From a checkpoint of a small transformer trained on Wikipedia.
Architecture: RMSNorm before each block, rotary positions, biases, attention and MLP in parallel.
Training: a variant of SOAP for these matrices, 128M tokens, 3913 steps.
Each number is 500 + 40 x the weight over its row's rms, rounded and kept within 0 to 999. Layers, rows and columns count from 0. Numbers have three digits each. The size before them is the row's rms in percent of the matrix's.

# up: layer 3 MLP up, 320x128, rms 0.216, rows 117-123, columns 0-127
# down: layer 3 MLP down (transposed), 320x128, rms 0.214, rows 117-123, columns 0-127
# gate: layer 3 MLP gate, 320x128, rms 0.23, rows 118-124, columns 0-127
up117 097:513512570529565529500507504522384487549511474442483533536469498481483536476524452555467494524453459525563478539502477489456485537504521501481478496517522478490522539463547523569492429465553567464561512463544521441558486500533432480529593445525460545524439445432454583465523504542484508570543515526475484549505476611563508532547540493482512514553488514447538514484543456468527540562463
down117 099:488466547568457476485461504546480487487546527506475517556467526478609439485471512469514412450489477497572482459503459511430610531516527501494537462512503484524485514516476537554478467570478455546491471476508567534458455443498375540521488452466511455489478532469519537468523535476453464509498460493422505510510496527446519453457510495460509451527438510482592478542535555418548524436484
gate118 091:462483466507504488459440532504483529526448537497546479551546491514532509491479552495439511448507451509463585484388539482495511513502502468547431452520476494494520471562472490540466429481511532549507531521569508451575545530466577495489644516480551526495443458508506466502514482506496495443470457512447537521525497541481494473585485530549532470527526541629513468505567529490536426491507
up118 103:532542444484472506545514420464428489475482522420478536539605508492428441499510526548458492494566485504462465487456517491460414522542495463558471493392494447429514520526444495530457487527515486574460494518458544510507554543542541479512492497472490491540468496496519445486486509501517494481389463538526521510490507520571589495582501488552483488538377500522533540469481523503517468505528
down118 093:546471500496543519442505472499522506500547510578515520481433459524552596528553472418491519497482554565512511517493510592549543550554501516536465556545514499573476471481562507477467511467418454458514461512482467563503482515481477495455520524521529490387478537468488595510433452521515539492536527518494440500484515518517457533527466513474499542438492471542461551567466452449462459554589
gate119 100:482539466467493550504522513544434505569470453433427536491467553502545564529599476423475467513489504511430487504525498550530519491534473531482521551495582457513530452499476558477519547503586502488491467487458553537511543440433501528508548483550582436515474523545470561524499556505464556493501477448542508579500534567552535450560491509436537557493493502448476510486460545466547484518447
up119 092:404499529506520494448566531560449482461570523459554459494520513490489472426569513480443498493466483509520520486576503385477500482474531520576547500469465499534455452486467530564449467459555531549522494461460482390479501513475507492453453538523489507539509499528548476438456442500461518483463477445476492462482471424579492492470395483501479466472479485519503531546440469498442437540502
down119 096:555490478450567455466476545474531514527409479542490526531480517494503540505428513509552447539487526568490520578489466555481576567453462475519499455461491533501522439507508523518499476484543466490475462549508454415466550443553461466461547543457505528472517463528381487543571465551539477422516517524497493480562465487455522464481491535476485545516548445411451421490504523480476478555516
gate120 103:472544557489508469496518513528514487489474474475501565482491543532564605511529502506439490543514520547520555617430491531482529504522523535508454512492489510524531535500488466513486486490509489410522543526488467455556454514526519502471473558475498505501497475502491421563533593465592391506588434482462512485469529517484541490428528524496454545564517423497486513467487503539550489443603
up120 107:511556475493474509414562513417452495518516461481441503443527552484473511414513379542497474458511534480507520506485535504478487559538505499502410501507440503459468517467446481445519519574486443507466522507465516547490493537507463545537439507505511466410491562572477495443491463506539476467499521546518483492431482601577531510500524498516505484429528475431478430512491596532458483509494
down120 101:461509475521513488476440515431476544535477563512497432521494480508479494488490519486498465482525482531453520529662512513462493591513504501570437500514572495465449473534498434468477518476415487503466498498481563519427488538453535510494515467527542487525524520484506513436528607479420464536567459491479468479497503498474532522530487489569483546491560421547447509442503441487481481599518
gate121 100:467557511492559567553503483586492518587524519515500548504522540463436489486542474545522452477484486510528423426471535576475469451487452538611491481511491466512511533518476474483521491434513499535512465539415515516536489471481515567500445520515529469502498474455427477463555506502513457405433430482492490422540536495476442507540486466520525392498499485544527499515574553464469515448493
up121 092:523474444467504513557454498545462478522474474498535473513455445460451530403421478532471502533504512468505617526505525449452584536489521507508532511509417445556552561531492510522464451458439459438463529516500469457485526516533500534500534511439439500476471445488439484554414514484481477479505425508430480474509493441522532452520491582499512486484538414501482483566421488493516549538522
down121 098:505565448614467490501490496459484446504479430450513473477461472569510523524529490496436455528505525465480525490510505507511459462498513499461507467541545431475517531443498489506505479532564522558432392481566483537494518498484558502527547502509522501490477612507511591563425490455427499460486535522531546500503500437566450476493463540462510534521460487514479539521547604479476471540418
gate122 105:491536518527565514473531481518480495540454523430447587516482521472482500564493478408498561508560435509522463451472592544584476467470537496558450483550486531520441571461493475497453498526504495477518506465523603518517450515456450507450405480534485430485492508537430563495480490498466499457511479480519524485556474556517496558525526462530512476532523457463532390449494513444534449496502
up122 099:501482453495473542542525521484509471572545524472448491479521470514456427532509384521533536518521554561495398500477446517501482528500495508469533568543441459474500489566590436528522457477480478515556444501439473545492512450619500516461511545526541502488484460455523505476481524502502474540444537438485528499424534474497529470438556485464517524477501493535557574521490529577493551508421
down122 103:512638438536500519526504542499522491526435513492472546521488521454551566511440452538492528527605429464479421448474517469540493518505531471499532562504518515550496535464502458501541508536527516499484467470535560609462439487447426504467501484591473468531531432515467526499528502488482463509535529405571493534488514488483479462498467513491463482510523513513529409462557552561466523487493
gate123 096:432524502502408458528517569468521474502503509489560551502495462545428552475438422495533494562465522481501512559487472537510517530481480560572508557505496551475538514534362520453507499438469418567489486471476516515412511536417595534481530491484517494520502466569492489518529466519496517550472503486510510483565523473508488437456522499550461498553466486535554492529418467534496470552517
up123 091:498483456537540465444506490514466535506469546492566480490560588462514530468526455523525449453472450490538449488535498500486435431448448416506532465537515490585472516449627549484455509555503473529563464546474458542514505525534476544503508493523450576586510545480409490552456476536520487428443498552480484543467503518484534461503492536506499496483497446455422493473520442509498536455466
down123 097:486437517490442511544471508484483547499480527510531524539504515498483481556526481535485494519422506483575515433535443470510503441421513534422552485574394517586449509513506498538478509523508492555458542465542507478541509505427436506511465449496428477533449548547473431424530563523490440518402516431520438505478572516508522486514583489517441511526501452534496534537494469496458531476509
gate124 100:484516475512438516526465498504514525522437494532554467508499533569488490471496505534513450582466505482541515544456476618548512502535490435511501544501375521532524438517489497426466505503480511509478557500541504430508459453608464504495521533500451509539508497497556560536449524492564420536565502514426446510485603497506560531446512535484535531512550511456450536522509472522433548482490